From a checkpoint of a small transformer trained on Wikipedia.
Size: width 160, MLP 640 tanh GELU, vocabulary 512.
Architecture: LayerNorm before each block, rotary positions, untied embeddings.
Training: a variant of Muon for these matrices, 6659 steps.
Each number is 500 + 40 x the weight over its row's rms, rounded and kept within 0 to 999. Layers, rows and columns count from 0. Numbers have three digits each. The size before them is the row's rms in percent of the matrix's.

# layer 6 MLP down, 160x640, rms 0.129, rows 0-108, columns 384-511
096:515443509464487471470543512474521494549581495491508482511456543499500408480405469524497537516501519482438504544539521489506504505508461536507501527539427533449465419426554468533533509500460464448531503459483469486538496533500472527481457520516452463475511466538564590482506553549538461534474487550491491563464496522520445520498539519515422506482530478472416500576460481557517469526509
102:482538498478515505476491519524528525521496468502511442546475566519506535525432565490554609439541495508597504489478467507522477524614520485455539441476573541426486464520533546550540517501544506525526499510453479558557529474516504595503603532530549472486494513539520599516494461519527531550556489475443573529512526465552503581510528491458511504575471465495565441521495450464480509490469
093:507544471502497546439494479494480486480508495555505470534476465547491483574504548496537513508562564497550539548535539500479475477555473531502505463518443511565544526509501548517528440612378439607504517511501476536551526495473554473587526494496495475473519547500523513513457528513528527522549639477483529531446540488439448473476555520514552531500504479513578486482548546410480467491541
099:508476501452552533570554465496486506432453508512543463491523531520459542561467500479523500471532466515457560548510501542554493463467443465591495460513566453590540517485485487474452474557435470551524535449457471480454527524561474468585512528462478482473575503449484509512449537584463478530524500480481492513459527446535562486493497528469537467532502538534460565493485562462508489530538
103:443505489506540516497443489520513527429460402514527497477541462538463550526488501507485544432509462466433464552504552551489530530549493504584541521492501500516566492544458544443516509482518468533552466555469489505670481491554580448510430513511484568482491533473473506479495528568483520429528497434507469471488442486485490452533444555498512499484451461570527477467577539478498474513465
100:522569459594521452559501507526523531449514561564516605489463511575513413519496526598500464439476496435483545499488455494484481537452548438532534485531499476389552447489539495561466531522532540494549507538532480432444529474532453510454463550467573508585498490498512477496558467470543482507519443478522469412491489514474448444503511427440537487511483516506486456485531512542563490477497
100:524441488561506519464571470534498365467513505447489474549530569580573559482544473495420520461541463496572581459485474543521464510489521527532531468515487564443511468493445471494391470548517534542507482490420459474527491469491523554478498448470470459508439459514462482527585494533463551467449486509586458512492474507511532510494493494554529542484471491484543549508463481474526513501541
103:532576448527524519504541464501512560550458478527449518421440381509452500469466483463510523472492504473531475553495482508466459423455533503558472463479445514494472532473464479485500492471464540507488544502394494476418489491474435491442494517477549488559508550542533504524472413434491538446473506495553536518544505558525426474517513484566537473449499536460539482480441559537499464456497
098:484531489497538473511456539491465492469464518466457570543497507466538490447469503471463567470551504518490489473496498514450452503549505511456465462530591496470472521413519487477466466550483477520522460550532598498497478529527499484471501481590461484467448557556524507523482534463545446385441504529463399466529454586480481467515476462537568461588517489524609431557499456523524448454438
100:491529471464493500511490462537441561486502446502475533412500508538476545506565592495527498554478531440539541534508552544522572574533556489492561431552533474485478571450534454487537424472412540510507489561563471468510463512536492492495451457486509465494426435476437534502534492492515521474449481473434473483527473454536546436528567488495486531467484516554456520477545493530417446452518
100:516572555475480521490500514494530525466513519523496521465436484569556523405492512419452549548528463477476432427467593477575507499533592502478502494492539540566512423529521434440532557509539474511479476519503477389485516568417515457465497484504525406505428501515560451462573480518486437446502590474465473491455509520515495435484472518517457445535444544465457471538436478449552466523490
101:505424544552506491503499493512500531524471453526498524508446469466458487480514457544521457546506493457469532498570532515525528474553468455454393571458440457477424537494425535555462545560487503475514533423523482524496512602597461482514500465495472488559469574471461470475499479479468551457508514528492515489546496482576535521545496516478539508482502563478508509462481519456480533468447
096:539487522471439478448593500532561506544483495521477581540417456484507571532505434479517497467533457480489518539464554505493518464476531479533495468511415468516569430513612483527497498532457524500429536492543505520450448500572459458491500493532524517503520508526452499568533506485484482511580450468496496498530491432520502541410444500522427477480510458477433540476464491572509523599456
103:498558483498485504419420472488559532494524531579515557512520485496525468509482456450510465472455559505522485547494527503501479459536513490533438443482595513525527562534542526475515507430529540547495529444488531468477484479513453468541518559486483484493526507485480517477510508513519558503548537519498515468452514532484540467498505482476451495480538485451526575447475566479427486509510
097:472543561514561525532481491496484481574517538495560483446550527550517445550536486535533488441514551516503539469460525461470555546527489538472504545509556443556517513510536489443437452514548517470516446475481459500457529465498479446512524465627466442501441522506550539572486494610546500547545437479478459475489503452474492546500495527520511556447539529477484488504486580485555484494499
102:487559455468545554476531537482488501495487507566505461483483487484525520480451526480539457537485562536546495483450546494495527476517458489497491593501491520460506616537475521567511541520488487499522550533485528535441467511542518562508477411485482536511562497561496525531487524509446553548543495450492577499513636447562507519449533536504515535507555505450508476552483513530509468467504
097:463427483525478453460407421485408498502508443491449562413567471493522499439555425483448494523499508507581433491472566474461548464522508508482506491472550537621501540440539531505472507515562446485494453467454547532532522503498514507538502490488453540503532520480520596476509521509459425421463517460444557462476555481466452509497500478495478530486459514518393455443487478488494491454612
096:435483480452484558404465485567585527547480509509509476517498450490406574574446572505452494462515524534474427491486529535522521493532579494524410544524510497531518500504491530566496547536440528484504507467545538509544531507494560535463509528483499479525559510480504543543502499472562469469441529500518576492496585400536484525504495463504455468447466500476532527547568575530489474509524
100:581514529523477486498526473440524513508472529506470582375564533472495480472478440513438567583511495533466482564503529525522472455509477482523456505491509525511498547489444543464524498453487455498451494460445492501515562514486514515519540478461508437475515524457523526513470496480566468457476431511517417470532437574535419472483511495468502574546467437486463566512487527513433508514470
105:478482527495537473495556553543540547518499510506454458550534475512506522431458490511496507498454567490435493532509509557473550495495501503432509454537416479501475493526499435492536525553501475504567567569467479525475473476479472463516432524530528488479460466474440476489528473555464482519449463516508515487468499522537525488464440480524518532534490576456518522500510432487514519578472
119:508485489438490474560558502530514559478549521473449532428432486538410412411468517468460505514498432471587496468521527454513472480507519515499528411448539536502579558490539468492532480479493489430482521549484454479470477494476487487512507567441519523522476485465517424483482444558495446521495481495548493511483438459427522373517454520412493516490512466520453506528491416507478488505411
097:514463503458546437509436495492551482502460543565504571490498497427503523474439472561445490490501447484542469467484447490520478470555461506608485544485560504453540473463522475493524512510494448473480548469465535460478455523564486554572485474479529578513514533500552531402524478451519510548522494535497509474565480460479500502495538425542453470559529464464447410513463533493440484457546
100:437464542463492443498482472521510481536456541525547489556496479555418443562541453539501551456486505477476448451483555474513500504465531591478578498445467473518502512437507514585488469533487524535580457475388539512502516566480498546503539512504463433487523482444542450525414475495563521507477567480575481533491494470455473408554402481474440461532573442472525496454550470554500581485578
094:451481415492495542545517448457513501560490464475536575475480525451465566522496477478444562481485491526551517549541508529495521524491546465529557476522571553536530508467582559438387435507526508540529471540459541471490475473511492499464573537501491525526490501517450507517481493479438448563483534463497502494488495532499509529439554469523491485535529491507575576503510502575537472429484
096:454506538518580488579567576543485470503484511503448548518588519496556642528495605476466544469447529437531479451485445544515519502538549474452468481473507473510467530496480528465494514528446545519466493469467497519519520500503533519497507527413543549436455537482483561426471499416455483525510487564539545431551559467419454506496457492555476460447473557508550456541506514540510512505461
095:445490540486489522499473550415516495485506434496461522518490458532515513513547529494492528554500542503512549540510507426453534491519441495480486531510548474489505523515524508430525549504568490503525519451483514502413464518456570520469426521399498389538469521522421584582493512476450483450512388464520520473501479546410508507494583470556445521573529528503456474473525591506516538487526
099:514451570458566505482453468479417541533526417407511461536504434532558456505487490481498528508547533496515465598555551484488475489520495554532541535501530500452485484424516503476529535545519440433497495493506488489537524508493518564509480487491525486502472555467506519525465525502601506455455533545492514437519497513494563429498517514489538441501548540513492479470443548532465527502538
101:519528495492480522483474428516415512476489462455499469471490539422480388508514413558520495503430521489502490479490422406511519465553441534502527505498467513551480427537545562479489482432497508470499460520526550470452482526541491505471493431497507414470497478523470455580507509447501435509522471450505424517458450486506492419521477530441471528470497507464532412415522441500515462557435
100:538448460537490499523596539452485442517480553564434538512481535466480454562509518529480509457513511569544465411422543507536499543518491527497574474463462547475500475417504576493509493492528439541450531509488527526612547511507423467488545463440445546507562584468533552554512461577512512526485538502500478561538476519542464527449558501529543529508462484479572488455400450517492551557506
098:480543598471424502464416513547514544438443387565534516395420543548465432538520582482499461466522508524534436449448514454502448505418511547422508430448462458539530493551520504453493558503515535503500478569500500446459443485532471466504495506500465442487459464496439586443459564533493495495469539558580540471540542516532522516529493542468543531469452512510510512563462581557556523477559
098:564488433458446538462430517518438540476458502534520515487450600440475598456521450540467498451479479504550577458527426483502509526437443478542499490524547523395460475417440481465504533409518396501504457562489494549441493470592532532456571527463492490580465448465506433444454520523459475506506527501460538513487509443468485467498456578523632491532515464550532520541525459480492493528463
107:546557495492435522510454454532484491451504483495483512452479495457506501429496489509462512522482544460523513490590511479457473468426572577501430452447430520501517474519464586507539509471408543491545548465534559496489491487428519567539441401533527547500523506428450493515481498414450524547503507458529481462521572501535498454561407512529505475509524511490478543479520485447440516540429
097:452507528559427459499535479519513551497517498456527564444569505479545483509435524480490456485499479481482441518553428388482521506576452547453419432448477559517467464582494474482572489523525463532484553456488529516554521524520509518462459435532543536470482519439527377528505554505475437458455479483557551463484463520479558446580512513507627500443505518490434513513515424535520500497440
097:419551509511485483501421513470521480511490523486493460563456517477558526484500509582498473534523462492516522504496505495504522560473493474441510429539529497502533568464468498504524520569514452426480496512515497452428502426529594504491497613516471499512469459522502514442518493546439574476485487553521477507458443513522467557479522512512503541485448533557488523545419503505595530473504
096:537463544520457529416539528504573568530483459395521429513524535520487439438507481470492497527466529531480466524534424520526405500442537528515471540523494450514500532532456499493446479549489523556476515442431479525433488588474535501488511530453453520361486498467502527405468392479537508542467477440458527568484492546443515491520552503407518555467480504444460480568456507444488538485550
095:494467485489418519531555494511530538451482502549557431540407490511528430457511508532442571484513465548438480464495487586437496510487585412496433509522447444498533446530508537422452551517450476479475471549560474527490490518501499541476548496583516493546446478483475567476537486536511453482525451525436505574496497557537525499453537551532429533490479462516560437479462471483579530530455
100:477550480485462489479475470512527544480558522539492455532450522496430473460475459490503485459529550458423454484458412496480568616480451419501471503545446540526556493435478511558520511524475461476500509440470557495516436456458508555519470478446526550492436551535514522522545510516553464417469421522597498560533498523539406568576478489481506493441479517494525544444444463507497471534480
098:420498563474558502493502437545465420493543464502448527465546437522463467509483404504490539526430502466442447549484601522505506472560547537452424558511482489442597453427447522517482487493519466443483555435532445512460582477497540532583488442531536420493522529529501535446512450494477510575536431512502521465548577470541531458534469503536441546497477498591577470545536508436488538542432
100:540579499531495492534505427467549525533556524532549438559558467504519598485471502429449550450490533448445509469536530489456496447472479488492544529467528464522524520507487549605433483507471443479491496546460454505487450437502476546525552474466480465511476605554482523486541512517514438525510510471462480550448510453484540458504462551475509489476440437492592479521560498434384462478517
103:528497527451494413545529564523497441551485488471446516523578499456572503506499515467448538484531486489628442497459508460490460444493474501453496476541391455492536496557439483565489515451472536442547477495510524545463502489526506516548466574584531458494436449494464544462488554428473572460478461543420516553515524469483525496486466481503495507504427511588537518459494478503525478530500
095:420525505507473544478490468443492492512482488441494479488403502502547429420459525488505521526471509514488567533508545513470503541499440552533509521556540452495533466434521490503448518459523470462510609550578518537522518530479481552507475519462491528516568514512554464413493518564475486547413457479488431492456484544591486562443524504435511494484522554441501567510509524491525543527514
099:505489515531474574453492476491443479474512479477483461462538435576527537435535467543465471512553498489577520421503480436470485518539479467533450489521480532486492484516557512541516552621522581507452522585487473488476538468492517482536486494520522510511562535498518499521504519421486528473411533508498484478486478503502482551470533515548564503433537486542521454569544417491443473538448
100:458462491498467548489474497558485505508519508498451540483616493504535416494534447488530492531469451557494484451430509463424540567513525587517520539510526504549577500538549546537454488447483514548526475516471495527436502518501472487547513508449501536529575534538501464507488521526598407498596489492457485528524549429449533552434538527503462478482567562523520519521502536468419483537447
101:476536478551559561505456465503526440459474508523535536438461472477496437579530527515565438454486501493475422442519458557491557428466454502416497479518532468536459558570568495515505497472473479560438510463557469509477497462466481493539523528490423473513514512490499538503463549497440551518554450476532453458528474554488488443528476485499538443547445456428486522532467446549428540505444
098:555441486540537477585541553478518449491549551459515508515513585500498576558443551459462482519467468525495504507502512492439484497503486478475478485510577470467460475491483485491453546508409512507510612488543507450522498479532550446530480539509486536468480478504447567467496431534524481520471471508518496492445567470520595548542514488570529492493504480477486556521502522485480426578598
102:504563563453469528449464443449541477512458539512480491491468560478455471431427487563444467603540600483514511546458526520561456459575429462506515529513436599395498496541561543539476477498464461530463494456490511499531535470489527457560542539439440454532445497540513477531498553520486430488521496523536537590586551527422458524571541515550481518504521466551516532517462483432532526524465
097:535513501560514436512549500488509513498538437494522467561498424499549457502507559516572425541467537458460548498459514507526544540494395497509455507528476536543506481529454474456460487576424530530459511500519494546476530474528576493547470489580490523537530514497516522532476480522470427535492413494435455522562548509506506452557557509552502516483457420445508543468461497473466458501534
096:457411538483423422554563534446492450547550469505486398465475529497522516493574572527497466562436466520516495534495482487434540531539436465489559493527477561508522477509569505478514489524486500549477597546560542545550543498552592557503485512500511520545468537463513486436466491496514500508514555482446465547483524564602555548520529472513518455455451491499528461574493484514491445499497
098:540476486524493511505521499421472534475455450505516484540507555493508537493527554536481531500481487500548551555554515451546522490489590479465511519426488498519557481460472452549484485467566514495490479506483494439488516476514439518523523521551585481521483524525588433540445529443513439524581562547532549474493480505504438459459394518485472469538535486493461483461562536511521506572560
097:488483505507443483487532488512468501549526586472535513486489449481469533529535526428569557429471509506510465491457507497446501490438453561478500494432523440535511496527510541470508469459510497530549498495508493504369499482508524477523432563471498526484547485583500541480505501487454522468516460547484518487509442532497440555451532424473462495544579491455532473496439502513501505473493
095:550522405504469521527519524435514488538416576506501522529493478497549599487482493468447532510499489512471473505510485521437512539486480504497503528505502544513460506549429456472488554465449460593495512495516534440526473439561517467459515441439488592493489453520464521559485480489505490538506570508532466524475478487529574515524534464583426489511463540516431532432532484485490500509463
097:499502451577448535502495499474498536448475519521476467515499452532586509480516554534536522477523523504465540544495576510556543501563502492478535417428389469481511454464497520533541490485544501550546425550535453453502490486568464474532482508530520497514473459523488490427428492514528586391546568475508518490518511446484537527579456503522520607591542520494593472527462548479482504471484
106:404521523519473471491444581522436477459543504541480533473587414505528588528512505513477520549506475494572471488512419471474500441483570476540456422492456495478435544535377510491493522426538483495501463488503464439533458500505496521458488488495499581481492506537475545489499499530573531534431503473572510461493482378488556471473497524489467502465470510523402507505575593499491495488566
104:507438481555533472602504460526465502479506491477453557523559539511469512583536521480542498477524553489519538537490461490474510464469424470491460453517462454534478515597484529552608549487485428538492492580553515538474490484399411479458518486531518474477457457413467472516465465565528534504604483497517539526461421495515591524466506417453529484490512480473445468497463480503487507554523
099:507422477484475466501540494446479478523510511463552441511513528457489413496507530528470445531558462545496469517501536466424578463511539455485549515451465526509550471539516468510556489537503512469495548475566471466509468462468510509484519441419459520548538449516487434430463521564496454577537456500539510515560487545459484457499559511498550475489531497493527572504472446493497478534494
103:440552504496426506426472531506538514548491498507491495515500423430519538516480519495478513532471522504501534490515518479514525502451481496511455519456440488509510503531557443489530560607508464461518453535501499555527546504523542494455517568492474536505496430529559492462462493488489519393484492504609532546490466436484549525471474491491512497448490518532507473580424532485494536530465
098:491418459530563496504560447508493455486501547428446501518473433527553489443532508507451472523547510437451481492522497524476469476499524486494494535507462471515515402466508478501497522441489514458503481465467530499545477508524434447539450434500484497441498484535512515533537511565451627527489503559539534506505559521498552482504521473436536554480421557438468513489528542427468560480583
101:563456488475478445610509479490472491539515451503518490532471479470476550535477466423498479518444503559561554504508527495518514583509474531485504491518539545574447508494429493453489525556485406495500478470514464526464498579549542534460508477505479380417469473430507507472475493549444504422448484507423557550490500520497576487437508489427474544550431555446505523470511524413499581430498
099:562480464518549523516440540485497554535498565570477525491461507505536486474479436461471557537515506521491477488467472515548490505466545480510517492476473553498456552442462595491434479482450540453449465500462491553464490456474505486515532446502514574547485498547474495454512534496580533592458563508463487471516507556529538550508561512480473485470444519505475483490486578481514472517481
097:435531470459419553496471476526543526518549519451514458573512530527488499495513442461493468543492509487466528493528436499525548525507513578492476508434449490468471450479487538461538527535443461455550541487512497496435511502503472510492454506558479440517481552534542491412558493500522524542431473523558454500504502476447525497474539579490526472510507515458404501462489485492571507485475
097:532458412502512521523527603486550465437432488477610535518482448521477518463476510466489453489490486481491447485541525532473481446526445496437557520501499457477568456491424436481444514415593497583500527565506494480516473522533532491485457506505470466485515456468436493463507468504505464479486528535466535522453519476465492529492433471545533498384432472503459519421514480438496483448494
104:498545482515438508533558491514528551510495516459491560514534503449570526509507549523522465477579431486465568495484490480437513501492487387455555548481488485485532517485484557480526489512505466437453498406503487544480506561490492537504455433357489508451474472512509500471577499466560490518500505508525513521449449515468497469478495421525484518513496513542490439475483475546472473487505
098:465528400516479470504488500543550553535444522469425555455426435493508449499525505517498536494535474473560482465501446521472484535478520543445548515533434483548610467532443510563520439571437559519554502527489452489517382443503504504487493578462606537499540469524535444470524451528547461432529514552507585494558469462527500536517479500486511501443463577522489500480514509526560536492585
101:481506482553497520497574454503485464539529491522487472550514531510448483512472428453540515539541529451500479486504547498482472525435394521588511467461454480488449510452508461433510537522421528534464531516532490433499590504489473476546516491512562461529477497477490466545439454507487472550571408408502447411473474496516475575505448562533475517522492511462516546535453498535438489545456
101:516560481478489372491465424499511496440503560536543503496549534515490520582529523541432466462504562477458458578591467463447511516501514444534527504486551488546520509516551496544536507546454573474519494462512542562533483562418521534469512484509520551490534458491515444507496528535575550502563473488471497557497554465495471564497500551542498469566574503525478488519490545504533512490431
105:516514496438560475472501536503583466510505481580488473485528531521616571547522478550573507492493491535474500474496448446505537431439495569471564427524506533528536478489543510489511471564489463524458532519569478522463524549522495492478488595475514549462529537456489522442509461493583525550537557517442416464561484429454481529443498501487533495551545502430487486419472483421480460484538
098:465468538469542483496524573524546511558527470560468444556502440489521444456463431561524502487521505528583490497514455478572482480466479436460520501430532518521490492511455438496529464439528532555493514511504498526531607530454432504483519404526493517514480527453485540501575542493438460403497452519525491463466482488487513577510467522531477457440496454521488494359464459514504485523557
097:537522525464482563541424509571494507447502466531532488560505440518532553430585555405482451497434511549570499507498559445490469436543510534505497530535513514482473542513504537486496443487502523548487483491450480461472490522502516531521494521475520468421532599575444412512418531464503494490541479472503489542507593488480466496454523545552448508525472475581507535498481509476498520490487
098:543490530539536474494524561543488500541488485528463490417409500551389447492532432527471560455431514452475481449623443482451518516454481504465471492515468532438439483408565526473494481458490485543522524503402509488471491518512482510458541356429505542546489545513472495503531514564474485513495574498490503504535509489535506523516501452519472501554594545439482494506488492430540486476442
104:540461502489519506559500548522488480452513482535446488545510488565558544516472543526570550493589511519483469467487451550482472522535577474533495536476508481507479556490440426443464486532504548541492587511470445520573541476522507518451469432579536515541508538532470514581534449540510497450505517522490511509527510484492523466566526491472494486547432517547488503512549529534463468457485
098:515480536492471481483563454530520510541464512537626425471561463510460476563520456500567538439434429430489494428474549562520487491450538517560445475505554472548508494443465525522457442512495476477524413546468487526484511478534474468483527502489527513542521485568471552472535490546554472493556488493497488499451530561471513515482481523560514547501545473550497473469531420480506490484582
097:502534477486488432459451480488469561530549476545428592540476569521533504510459525498564472526475459478527500455511499539468510485554517473480499509461486445515460532519486487511539502481531499450506449475536477570550555535524532479582499543563519543514505603465423421555540527563492464487535537434545529495567443467545486521525652555483513524504583504523582499481486481510504457527538
096:500489528490536489464530492516468471538507499553496517501470524503590488436457494458458492441507510536470524529429465511554515453503427521481532466513502578591494524536480501536507530459512504503494496506598583549530524466521485504515499469578485553429432534513531439536507473488506457454485460543527568480555549461573486467517466470541422481537522510410459511527487506429575493480525
098:529508511564491474518541498497483500488500547474519505529531522533490582539528560550473468565478474505463502489555453495575513457487428484504593545502490506479486580479450407481582514467539427440515519513587489395465545530494438426446498543506497529515541528440506553481533537470451495516562521530532518507465486531497483531523518496527519531532498487496460438563471484560474462532493
095:439536468590548516497587504510489522451503560526524462494471527491480411507514510419550495483509550491530543488471460473442442513395529507481463539456501512492523471506507488521524484536503518508503502499591560459467528470480502507532513446519506517462487560569454537530510462486583528508433492492481505473484521512480492514457483451437535452424445444447470466437484544517385559470560
100:500527501531521465496453656458495549527494561544541450545508475509510542456532423529450525505463507533509495487503540509458527418499588451412501460527436478488465582493423465528511420530548470478479531534478454503511546538517507476507522466472475537542536453557515508500418520495463508521459462490564548452526539500481552507515515480467467428497510521467538562462518456467514522522542
102:539469509469512487449455511543504453473582493550491482483488472457515401504438499489494569462495505484513524516488456484525516446444448531540509516501519488477537532454555492453533459520460522511526525515495496502534495454473450469381529536503443545483536495467517515506530473391592462513496540532459528456475501519501480508430458478549489537456545511497497532460443469452546442560538
118:512452488557546492471524582509550482487505540517541529533482447436529476558536547493471523482450474437487553507476515534442523436461531520501441550512496448499421526467467535571582450563537509581541559481549594557534554498530539500442489611551501484457514524429505513579536471533442515508482518516500479524498526550528510490509496463472576536531532524518536527531482498537451500513498
096:481503500509509511518439483472485452569478453476492527482541455506497466522504552458529517429533475498557517494542462500500538480572432549541518542523523499423568543500486559521508530490443436488453453543551478495530528455507560525510495492492485456483518559492494502485520493488486517568484483496499419559494472513632491413551501524442431494501522563520539484533537493508527506472494
106:520471476545512525487505499482579507479506524464526480438495493488544399467527475513486450503482515485479500570472383508417525553523483516469537581473525481466499411508490533523523561531451516491518537450533485430474416503502518512505469509455525508475474463510488525546513535495449527379518558516537509467547467567509498539512437539483498556525487468451583512489544496442513542504424
093:464540460434551478493519515522452474486539468510458376531488490453491471541501483500477499499505474464546479473534571476507541542455532498491467401504540481493537492500483473494527531522502476503476564540454532461521501474457543553486556551531506519472495519485528476582514501492500467551509484535513452488473505445535523591517570465568530511480540466510586535502502473537511468550518
099:544523489504471496489458540499491471534527488444478509546527489536470510489491552532458391501507481539484495491424515465490546428474463454466498534447507475441443488559500477560551532512513521475447519502491528483517484517490501490491443458505473554568537499455539400534455503450556500473477468470507457455380488477491483492491454490510458487534484526548468477532524478456526505509457
095:484448490511514472525527481513509496527480547489484520505429447444484463461569454487495556515502479480524494504533496491556482541566490454518554462572493492488494477494565592498382468484520572506486546520483454516537530510515503567471486560504474517471497427456448448504485532477476555490541464451451524461420535595510506426553535554488463518454449521590406523397398521491505460507587
102:528562458500503522457458495513517449475456555487455509470506438487488477404545498482525553535503499489482533471500483515463529499548479486480457517565459423519488456499514486542567551454532452465525453438496411483483447477418410489468502463515555518570481453494483545464486474452461529429504496437526478573518507517433503491485467482525507498503515484391553470402494531503510480547520
102:507450564535495552467477529444498463525515516475518571545397413509459519521466534462473547469440496533478518498507491479474523488552536462553451504536491519535518585413481519515481451523587534607536497497484487548492474519564461421503500570503481549507511402509539485509483491464513587470540521450536515542486581534528542499532504519480527489471486565470479463561479490546473539443459
102:438509453518449490481585553438444491514561500504479477560478599526581594557516466471538521510516478488544490527563467507519485491517474540502422530470448616532458499475447501514472470561521531498488485486530489484519505487484580510492447592535480474474530502472533523447506510630504561495430474532549491580496514479545623486479524494460505454459543458460505569496490463473464582431529
101:527459498483438523470514461526535545521522459566477488461561528515496465590413601472470479444515535530484468508531440437491515556481543495467560448455504551559474483556442516451518555471562450454446527511459423542538504477504548556474511493518457507574484472480507477566485462429494523501417507492521499522598489524520451530518505491523459504498514429434414471492479485548460516571534
093:514547540481494508493508499479482518457475497507529481507535469476526524493529421500519566488503536509503473499558492540582523579465432544504487513464488468474498448536507475469455518542575477449487460411467568499557465477505551483470492525543500558472530516454496536499507491594518451545522482512487514538532544498451548448450514472483423426480603505470503462485554418460529540494457
102:453511466487416515518466536548443561485485481514499529488436493470511490522490506420483514442551484516552518545510532518504492494493564503449485488491556445509480505402510554495487524561503472551460449548509496527509516483491477491443486463562525559421499488472460432516433521492450530485525517571524455495504446453556420480512485490483507547497528505560582455567512448455507470472477
103:532496585467438515438550437530430447548496426564486515531549508594479516513512450570539529450517481475437512496448527532564516534479505528453457417546407503499443445543469447433437494480562563474496513504529533537525507549434521409468471472507500444462476496548474468474503557493493482538487469553532487460522483568462456444494554492551475473510486530492490449439478462483493475467435
099:501413518490486489497469478534602442508489536513436544522515523437562597524522539574425512531481535472507455466495558540479528524520504485499491485471490454515569489533510406494451562517454466538475450483526545574504519521502535574545482505501593455503429480479523545505490486476461516511471397553558485578500468548477461566457511545580510452502479516489489455404481455568481440517497
098:475524506485494514484455479463516547492501534542504518511576442523489457485526498403534472469503448560407577483512544446484539516512501543501585479433477501575441505506449502555546538444543472494523556481510416522536529504552465485488579455494525578505542542444486478468449497447512506524468455479461482543457549381527525496461521461498512483492475533437385542458436482514525492468561
098:484539492509506498536427464526574536511484504498484565554458536490518490504500457535461515516487515482542472473522469456541481516402442431543506505479550532520428532546468515474432519492529459421550527468555513459491549507441507406509435484497559612526529465477543538462518469506474488515496449519492531555430562487513514534504500519453432472459586488538565525537528587464509508468459
100:569533503444519462469498466482510554520530508488474527458509554568477460447501383464486411478488639507505443498428512437552429534488564585531473453487416528511500426511478446483507488466514511522540527489497470499542493521486476494460498464515536513476580500497518527510567535462487535528468504447464485526544506508503554508467548477531506468441503576497507481477505489545497489522484
093:491494536462458484464538539520504493515479477463473475478568559556514446481489500572520457552525452576594462530498583423468485445436493491587414575502504487516505465546545526499473479451528514516476494457544534477457566521457509440548490507474438505540570469476506493471440531576540543491584475442511595455469496485522412559573551517485485489531508505585537546541561485502465539553442
108:507532497531526584518503493485524447508547531529521466433482573486491610514490481439477445514482528431482470525495419443563482550520464542548436570558567496467472541501488502488507567510472514421485496484482458508509505523536508494539542422503524497512504525585487486529540490497438506583470480446482492532494407587515530451501536535515475512453545510502553528567567498564585463486478
100:529482452603480481450486554470452457521532518523559513558445486534510503486500500564504508581449453504451482540491491471444506440539448421449550560485462532530494446552509453447490459482500521472489536451508580484546479488476493493507550520492518517473545472451523516457495501493469510489435541566541481548482492451447544562479604484525500488478545537552562492514504518602506507557501
101:450569453474508517487483469497528536465545538493501552465485512559517554545516514545507462587508458542532502479434469494466534491491506483571524518530464509524498440508582464472484521525534494504494550510547510504507511517537566502450537500494504520507531434527485523465500522499497509371500526521525498421516493501425500421524507484527487494447510496500513486546538557546569523515524
095:472468491506550506531572500561523474499453437415527551495461530460491510458539549504495489558498541484470427461513584476539489486476403487479542499521615545472520535517441452455462544453504456480579508485512464477438491477463491491569502487504498502511467565521459534510453489420467517532533433505454480475491433464505453505514487495500581482412481497523539544463623457533573448477466
101:527578528473573423546552504522519510532514501542512451588522531487427354543467462459439531499507544472521470510530488496486479421509526538478476524503533427488506511508510539571553572561489458441456465543472448537485528527477496577452520455542477464540577501460531479473456459482486500529502525466486490488526428576519540505512473525447423464515562459494480530504484490423473490500487
091:531520484479489473506497497507574475484530457491380461459522511436436440554462433563466512517469467491546528502496470480507440496506497482531445462510500431531484459479540487532457463499528475474500537535488446442550561535477477522496488494539520409521480573498551398467476467462469480427537528560497482508486507512496495474482441568505513446522500506543560493461515466513509452480484
102:519497529447513481417587482463486520516520424469475444424553562489420401579549391518435490484519564492451531512451430494517445501502467521501500480503479504519549492509483510499527387459462533483496504506493448498509514562435538537449478548467559561513475568481510441600513520514495502538484430487552497419429533483515519511488509514451530464477505489463505529580521464478430547546472
096:486506484515530528530505619440483568458506561555511507545480549488460564565496484458590508416544521450542442554511551474573534470526507493511528529485505494581419432531398493530494498529534577550476460535433483532502482515479567545500499575529546549471485550452497423499488518477505470563536482468460444483532464532472471567532536469536557557476481436580509541504546495476504512540549
102:508453518424571442494460519508533518454492510472476468504562408519430493487543525494411418528570412473521496522469473554458470526459550495498429547515519541519523564537536522473509541456472505441512391527454467505485463437486491486506491469441535517480505447498478476495549481468533445493432485438520451440547545404517511484461449561416464447468523508551518441430480559531556539482515
098:537479539547644465492542425478483478469457532472566412544551520514462494499534474501529508501588461496420531513584469564542579500469497492484509560453466486473513552543518519466475486488458470543520436539522519483497582524553477481453537498495509445440501565473485546500479539490543470508450525472529461470532455507501473522466468540575511455537524475475502484500453489500483473529539
098:522509526552467432452506501478530534485490481497564586486507464507504460495483497467517463522550505502515524482473426448482494485540492452448592434477520478473477416504494533490534478420513462441605476482433460514526444492487469526455417471441486495492509436485526516498505444420519526461492513516551488407531499467511484456543503471454446441517531461488420506520397490523476469471534
096:535582496520524470537437538465537530476534470515437359453517448440511572474527484523512482563481488467452510495530516573465483574566531502521504439484481544481479532578487525483498479485497530545588671467355484535528507558480544512454520497503450504495459565499485540529514524501457524410489530495529547482479522496532471463443545502491482490470563483531523452519508481548483514567501
105:476498486453449513479490480494539483517473455453522536417461505483434406435491473490451491496513568508514469516506522575469509492513576501464420453522495453463469514494555493488485521502504454498537480423500545510475455520488472516533527459442486533512488495512522384508492481476557515528517552534496413534459482541480519482550533528465519516543502513520570445452471448484529481539455
105:493435483467477522432508462456531490494586520431465505558529470492509505523503467586534527496548501546505508502511569503553492565488556510551487460547529499488497466489546572547484549498483454530480462429532454523495545496536491571447487541543502454531459478488538492491510476526449515476488633539469505462525460474476506475567493520526454472533528527497453489538535512499517563513589